{
  "n_layer": 16,
  "d_model": 576,
  "n_head": 7,
  "n_kv_head": 7,
  "head_dim": 64,
  "d_mlp": 1920,
  "vocab_size": 8192,
  "activation": "geglu",
  "norm": "rmsnorm",
  "norm_place": "pre",
  "norm_eps": 1e-06,
  "positions": "rope",
  "rope_base": 10000.0,
  "rope_fraction": 0.5,
  "qk_norm": false,
  "attn_scale": 0.125,
  "bias": "none",
  "tie_embeddings": true,
  "parallel_block": false,
  "init": "uniform",
  "init_std_qkv": 0.0227,
  "init_std_o": 0.0,
  "init_std_up": 0.0227,
  "init_std_down": 0.0,
  "optimizer": "soap_variant",
  "lr": 0.00254,
  "lr_mult_up": 1.25,
  "beta1": 0.95,
  "beta2": 0.95,
  "lr_head": 0.007,
  "grad_clip": 1.0,
  "warmup_steps": 200,
  "schedule": "wsd",
  "decay_fraction": 0.736,
  "decay_shape": "linear",
  "final_lr_fraction": 0.0,
  "batch_tokens": 262144,
  "seq_len": 512,
  "doc_mask": true,
  "train_tokens": 902600000,
  "steps": 3444,
  "dataset": "wikipedia_en"
}
Each number is 128 + 32 x the weight over the matrix's rms, rounded and kept within 0 to 255. Layers, rows and columns count from 0.

# layer 13 MLP up, 1920x576, rms 0.0897, rows 188-198, columns 480-575
[[115  62  97 135 184  94 108 116 103 148 136 127 154 120 144 140 134 101 115 166 104 144 119 137 168  51 154 109 143  99 110 186 142 141  97 104 109 194 111 130 186 100 120 122 172 123 119 115 169  85 131 148 130 132 169 155 153 167 211 154 139 118 146 125 146 113 113 140 189 128  59 135 166  92  88 137  98 169 107 101 119 104 133 165 114 202 108  85 122 180 102 114 155 120 121 110]
 [125 123  85 178  92 116 180 157  77 138 103  92 163 133 114 137 113 147 120 167 148 141 177 171 172 125 107 134  84 173 141 106 143 107  52 151 159  79 153 141 131 126 157  70 170 120 157  45 134  94  90 174 179 206 168 139  57 122  95  78 127 116 160 120  95 116 118 153 166 138 108 142  88 126 156 112 121 131 156 143  89  90 117  80 137 114 117 173 181 147 144 156  94 147 100 144]
 [102 142 157 140  50 137  77 176 147 108 134 136 107 171 181  76 125 142 141  86 157 106  69 117 117 112  41  87 136 144  97 156  99 153 173 149 151 102  92  81 129 149 118 171 157 175  81 169  69 117 105 133 202 175  88  97  77 162 128 119 183  90 104 117 190 124  85 162 124 156 147 118 176 136 170 125 177 130 125 134 142 162 163 174 215 150 116 127  70 152 164 150 155 113  96 123]
 [103 116 153 120 135 114 173 188 172 159  87 156  78 138 169 132 179 107 163 109 150 158 139 119  62 161  72 141 131 177 108 141  90 157 108 105 151 127 146 129 119 123 156  87  94 151 130 135 146 133  84  93 121 119  94 130  87 187 133 107 152 137  62 120 118 113 159 161  91  70 153 110 133  98 110  67 139 187 124 134  61 105 117 207  95 111 139 134  76 139  57 171 118  86 125 198]
 [111 156 151 136 131 146 131 169 106 112 151 137 210 147 145 152 117 133 130 128 131 141 119 143 170 142 129 145 108 159 120 134 148 139 150 120 170 143 121 162 112 136 112 121  71 125 120  81 115 187 182 206 116  95 166 152 121 112 137  87 146 157  77 124 133 136 133 160  77 142 143 157 103 135 107  88 161 111 149 141 110 120 111  84 127 111  82  61 143 130 142 111 122 108 163 165]
 [104 120 136  55 115 166  43 125 123 132 159  80  96 106 203 131  70  98 119 161 117 135 166 118 132 190  82 144  83 114 131 125 146 179 125 147 133 101 125 132 181 123  74 118 126 116 134  58 152  86 104  56 104  90  85 111 148 109  96 148 128 137 118  92 136 135 158 176 131 146 181 104  94  98 132 138 122 142  77  48 112 129 103 170 161 167  98 156 168 145 120 124 126 114 156 105]
 [ 49  98 100 145  93  98 179 108  85 106 167 118 137 113 190 161 130 199  66 159  77 144 141 118 170  86 111  98 127 166 140 182 122 153 146 128 126 165  77 127  96 142 148 118 170 145  92 103  83  75 124 152 197 166 147 177 147 121 146  98  96 155 156 120 136 107  73 135 107 173 156 146 166 149 156 103  93  93 142 183 134  75 161 135 179 121  93 169 145 132 155  96 148 115 116 165]
 [127 206 147 131 120 156 145 193  99 144  90 183 144 124 126 185  95 106 119 206 135 121 122 169 142 122 127 107 130  97 146 191 160 161 125 103 136 130 159 184 122 163 158 167 146 212 121  83 143  78 180 120  85  96 100  97  92 166  99 107  91 129  89 124 139  83 128 194 161 112 129 125  83 140 191 122 107  88 110 140 119 105 118 117 114 117 164  99 150  84 137 148 103 130 132 137]
 [ 76 102 121  93 179 137 132 137 173 104 152  76 145 110 132 120 138  90 109 154 106 135 116  91  81 114  93 152 161 121 109 129 107 140  99 190 134  89 100 162 144 115 126 103 117  83 112 102  67 156 121 140 117 125  62 180 173  98 134 143 118 140 161 118 144 154 162 122 149  88 117  82 132 142 148 159 127  76 131 199 157 137  73 118 131 139 114 102  83 184 146 124 165 117 137 138]
 [133  96 129 133 100 166 128 167 141 119  73 129  97 168 139 144 156  77  75  96 136  89 145 142 138 108 158 118  99 120 163 107 176 138 178 111 124 128  73 134 130  84 134 192 106 128 135 152 120 120 133 140  57 142 130  69 149 145 154 150  90 151 165 125 150  93  98 124  22 147 126  70  73 132 114 131  90 128 101  83 146 152 179 155 141  52 112 155 132 133 145 163 103 102 123 180]
 [106 116 153 111 169 127  99 138 143 141 109 113  97 104 116 103  85 135 113 183  82  82  63 143 129 108  84 218 163 114 103 138 171  89 115 140 123 168 175 148 125 139  75  56 115 160 157 111 101 145 143 173 144 101 167 123  80 151  46 143 115  92  80 111 108 125 100 164 111 203  98 148  96 144 112 135 163 114 150 112 145 164 111 200 128 126 107 170 157 126  47 130  28  66 151  69]]
# layer 13 MLP down (transposed), 1920x576, rms 0.0676, rows 188-198, columns 480-575
[[ 95 122 157 186  91 167 199  65 154 106 129 107 105 144 133 152 181 125 133 119  67 164 105 106  67 111  38 164 210  89 211 116 166 115 155 123 156 132 129 110 105 107 108 116 135  81 129 132 142 182  98 134 173  90 141 164 155 100 170  63 131 110 143  70 114 143 119 162 149  86  93 134 120 171 122 131 156 127 141 142  58 131 115  47  76 135  74 157 118 151  92 105 176 110 124  90]
 [111 147  62 157 130 119 155  96  87 119 142 177 109 122 141 181 118 170 163  73 146 134 137 102 120 146 134 117 169  62 142 178 137  75  90 161 101 139 102 171  91  84 156 123 146 134 147 127 150 149 113 133 118 130  87 127 163 126 129 182 145  83 104 126 135 142 131 211 167 149 149 108 149 185 103 199 176 133 124 148 151 145 106 125 138 108  98 108 140 146 127 163 114 230 116 130]
 [157 121 148 144 162 102 144 107  54 123 182 129 104  94 107 145 123 138 139 189 142 109 149 118 129 124 109 125 169 153 154 106 142 126 116  94 141 134 173 127 114 155 180 126 163  82 138 107 167 109 160 221 139 169  82 180 115 153 113 122 147 134 135 130 146  73 100  36 124 136 159 129 187  97  80 139 155 139 194  62 156  65 135 122  98  64 154 121  80  80 145  85 123 139 119 117]
 [136 115 153 144 109  79 145 164  91 153 162 190  92 123 157  79 134 182 108 121 110 135 154 132 117 144 186 103 112 175 109 158  88 149  94 148 109 116  91 123 156 108 157 111 109 122 146  80 174 120 137 145 159  84 146 118 121  94 101 176 107  85 133 128 115 126 161  96 204 144 167 131  74 126 146 121 103 176  96 120  80 130 101  74 136 164  84 153 175 132 132 138 124 118 109 134]
 [114 140 126 135  84  75 137  63 175  97 108 181 109 136 139 112 145 142 157 170  54 164 131 136  92 110 114  75 112 157 104  90 102 120 142 109 156 114  86 168 144 115 148 151 116 118 160  96 148 149  86 107 129 143  84 135 149 129 125 130 161 208 132 199 134 154 132  97 121  99 122  80 134 138 183 116  66 135 169 103 151 146 117 122 129 124 132 116  74 122 154 166 104 161 150 132]
 [126 136  90 122  97 109  97  92 131  91 168 132 101  78  99 148 122 122 104 156  63 144 139 109  92 229 128 148 151 102 119 121 176 152 155 150 176 118  92 164  86 137 130  87 130  79 153 133 120 143 125  84 106 105 153 122 176 106 125  76 186 161 159 189  79 126  99  97 171 122 196 144 149 113 112 138 208 197  87 167  56 134 136 130 137 117 113 143  99 156 159 153 148 134 122 120]
 [118 130 116 131 119 162 161 138  85 137 104 123  83 110 122 111 140 138 152 119 126  87 144  55 116  96 114 104 151 178 117 166  84 122 138 140  86 183 113  90 127 123  74  65 100 155 122 143 161 106 118 175 129 135  99 176 154 133 118 152 143 122 144 153 100 110 120 109  50 137 147 117 149 114 170 146 136 128 147 153 104  81 158 163 100 129 103 139 105 151 152  82 136 124 125 120]
 [161 161 171 167 125 109 132 148  90 157 142  96 102 126 128 102  83 137 125 139 122 187  91 114  83  93 140 187 183 134 180 147 127 108 103 127 122 118 108 142 160 101  69 145  79  93 102 145  96 145 123 145 148 116 163 144  95 133 169 166  75 136 122 121 155 128  95 108  61 132 113  78 134  87 132 137 216 182  81 152 101 142  91  86 174  94  88 180  94 152  99 123 135 122 148 167]
 [126 124  68 160 176 138 124 141  82 118 170 129 107 140 155 162 131 125 138 143 125 120  86 149 166 169 170 169 125 208  87 114 162 141 110 128 106  99 125 101 146 118  74 133 167  72 123 109  71 212 144 139 104 134 152 103 206 143  71 176 169 131 124 101 124 144 150  87 120 129 146 127 143  44 122 175 134 141 123 158 102  81 152 159 122 102 140  88 162 149 129 124 109 115 112 107]
 [130 151 125  48 129 162 116  99 158 100  86 117 115 112  99  74 103  87 135 196 156 118 113 127  56 136 103 148  85 180 125 131 158 129 120 143 142 192 121 131 122 161  88 158 119 157 157  79  86  90 146  93 130 130 138 109 124 126 111 154 108 106 138 138 180 110 105 111  71  97 148 138 180 137 142 157 140 153 122 130 134 146 214 120 118 104  71 127 186 135 186 100  69  96 122 103]
 [ 92 113 158 151 169 112 150 128 119  77 170  86  79 129 128 135 180 144 158 180  54 170 133 181 144 120 102 126  36  98 127  64 141 133 112 203 123  92  95 131  83 165 206 140 115 124 163 152 111 143 159 140 159  97 134  92 164 157 133  90 138 114 122  95  62 178 151 128 118 148 104  98 118  82 115  86  85 117 131  92 141 130  97 157 163 179 139 136 149 147 117 213  61 109  72 166]]
# layer 13 MLP gate, 1920x576, rms 0.0853, rows 189-199, columns 480-575
[[161  92 134 130 166 105  94 110 163 132  59 128 161  92  73 124 108 114 139 128  64 133 126 128 163 140  65 179 136 103 160 151  88  79 201 107  91 135 147 144  58 125 153 122 216 111 130 102 131 127 106 140 129 125  72 128  93 126 154  99 183 100 166 130 142  82 113 159 185 114 142 164 137 142 138  25 121  74 105 148  96  83 146 102  28 155 138 108 154  80 125  51 116 115 132 181]
 [142 128 145  86 167 128 127 183 169 112 113 104 217 135 141 121  79 135 119  84  73 113 178 133 149 136 112 184 134 148 157  98  85  72 163 116 130 174 174  99 136 100 113 134 141  57 120 147  90 116 136 144  95 131 135 131 117 108 135  79 153  96  95 175 158  84  78 128 118  94 158 150  95  71 115 122 106 117 168 141 129  75 162  61 122 125 141 140 137 109 123 107 114 147 153 126]
 [128 122 197 226 171 129 140 157 126  95 115 159 175 159 112 124 176 102 144 113 148 180 161  97 158 167 169 130 127 157 101 158 156 137 163 112 196 150 123 111 159  96  87 148 148 151 140 161  96 158 137 169 126 213 152 138 161 146 131 172  72 105 150 171 217 133 153  90 141  82 143 155 165 105 137 101 142 121 119 119 117 117 131 105  55 124 124 141 141 170 101 115 120 121 121 104]
 [ 91 137 119 152 147 152 114 124 138 151 122 195 140 130 117 125  70 141  48 107 132 128  65 115  77 172 106 118  90 113 172 112 121 133 127 149 110 128 121 144 150 174 144 141 178 149 135 109 143 158 115 110 123 126 173 171 142 109 131 101  88  90 105  53 116 147 104 104 122 122 107 123 118 148 159 151 114 136 163 178 178  93 136 165 111 141 135 137 131 126 141 113 106 117 122 190]
 [148 166  91 121 142 123 136 148 153 117 133 132 134  88 142 151  67 179 114 171 133 179 181 160 148 178  99  88 138 158 121 131 132 149 126 156  78 148 127 122 137 128 150 106 107 138 107  53 100 184  71 157  90 157 149 163 130 100 143  76 177 115 122 123 208 126 130 186  92 136 105 121 141 181 115 102  84 101 111  94 119 139  95 171 182 134 125 185 142 152  53 110 102  68 141 115]
 [108 223  83 112  96 101  92 156 147 126 171 194 135 147 105  98 111 115 102 144 166 142 146 102 132 140  94 108  87 116 102 194 103 171  77  59 143 146 158  51 129 117  92 134  58 127 171  83  91 110 161 139  98 152 124 166 142 102 178 122 174  93 161 195 168 165 106 103 154 160  98 210 159 122 157 164 146  90 156 180  90  73 112 155 113  78 132 170 138  88 130 158 174 121 137 172]
 [153 140 101  98 129  86 129 122 186 112 162  48 161 109 134 167 113 142 144  91 128 174 148 128 146 185 144 113 133 137 172  81 116 161 109  80 123 151 133  91  93 146  42 153 136  76  91 150 106 181 150 162 162 144 193 139 105  71 155 107 115 188 185 100 182 183 147 162 149 137 135 145 173  82 148 119 105  84  71 117  98 118 118 252 173 157  92 153 155 165 149 134 155  86 102 132]
 [104 125 157 138 152 109 145 121 122  90 104 117 101 136 165 125 157 157 165 142 112  63 109 149 136  86 148 130 112 158 115 148 105 149 137 137 116 132 170 166 156 145 170 132 134 181  82 139 155 131 146 116 101  80 114  97 155 156 101  60 157 134 133  85 190 117 127 161  97 136 105 166 119 107 124 129 117 165 110  90 134 135 164  84  85 155 106 110 138 115 140 211 100 158 142  98]
 [ 89  93  52  95  88 137 122 131 124 150 129 124 159 157 120 122 154 160 135 101 130 105 167 123  80 131  78 143 122 158 139 148 147 136 118  99  86 168  86 173 129 100  84 138 191 140 150 132 171 203 133 120  92  79 171  99 176 127 140 147 122 158  60 106 131 158 127 182 120  89 174  51 136 109 151 129 113 188  88 166 206 192 101 171 108 103 127 139 139 130  98 149 132 131 148 152]
 [102 118 163 213 137 152 131 140  93 170 173 105 159 142 147 126 165  83 146 197 129  55 127 125  83 151 156 140 184  93 114 115 105  86 125  84 198 108  95  81 130 169 163  97 107  77 159 163 108 136 156 159 160 145 127 134 109 146 103  80 108  97 110 162 152 106 164 118 172 166 142  83 104 135  76  51 127 185 100 119 121 183 178 149 103 126 132 122 161 114 100 146 100  94 111 151]
 [123 128 149 178 111 111 119  79 113  45 104 136  99 104 119 124 157 110 148  45  71  78 107 177 132 144 125 116 105  99  96 116 165 235 145 135 167  97 168 123 130  62 159 172 152 127 122 120 186 108 159  71  56  78 144 140 152 184 158 111  93 110  87 170  79 165 169 111 131 113 137 114 113 182 109 161 116 135 149 125 120  96  82 100 127 136 126 158 117 153 139 112 157 113 119  97]]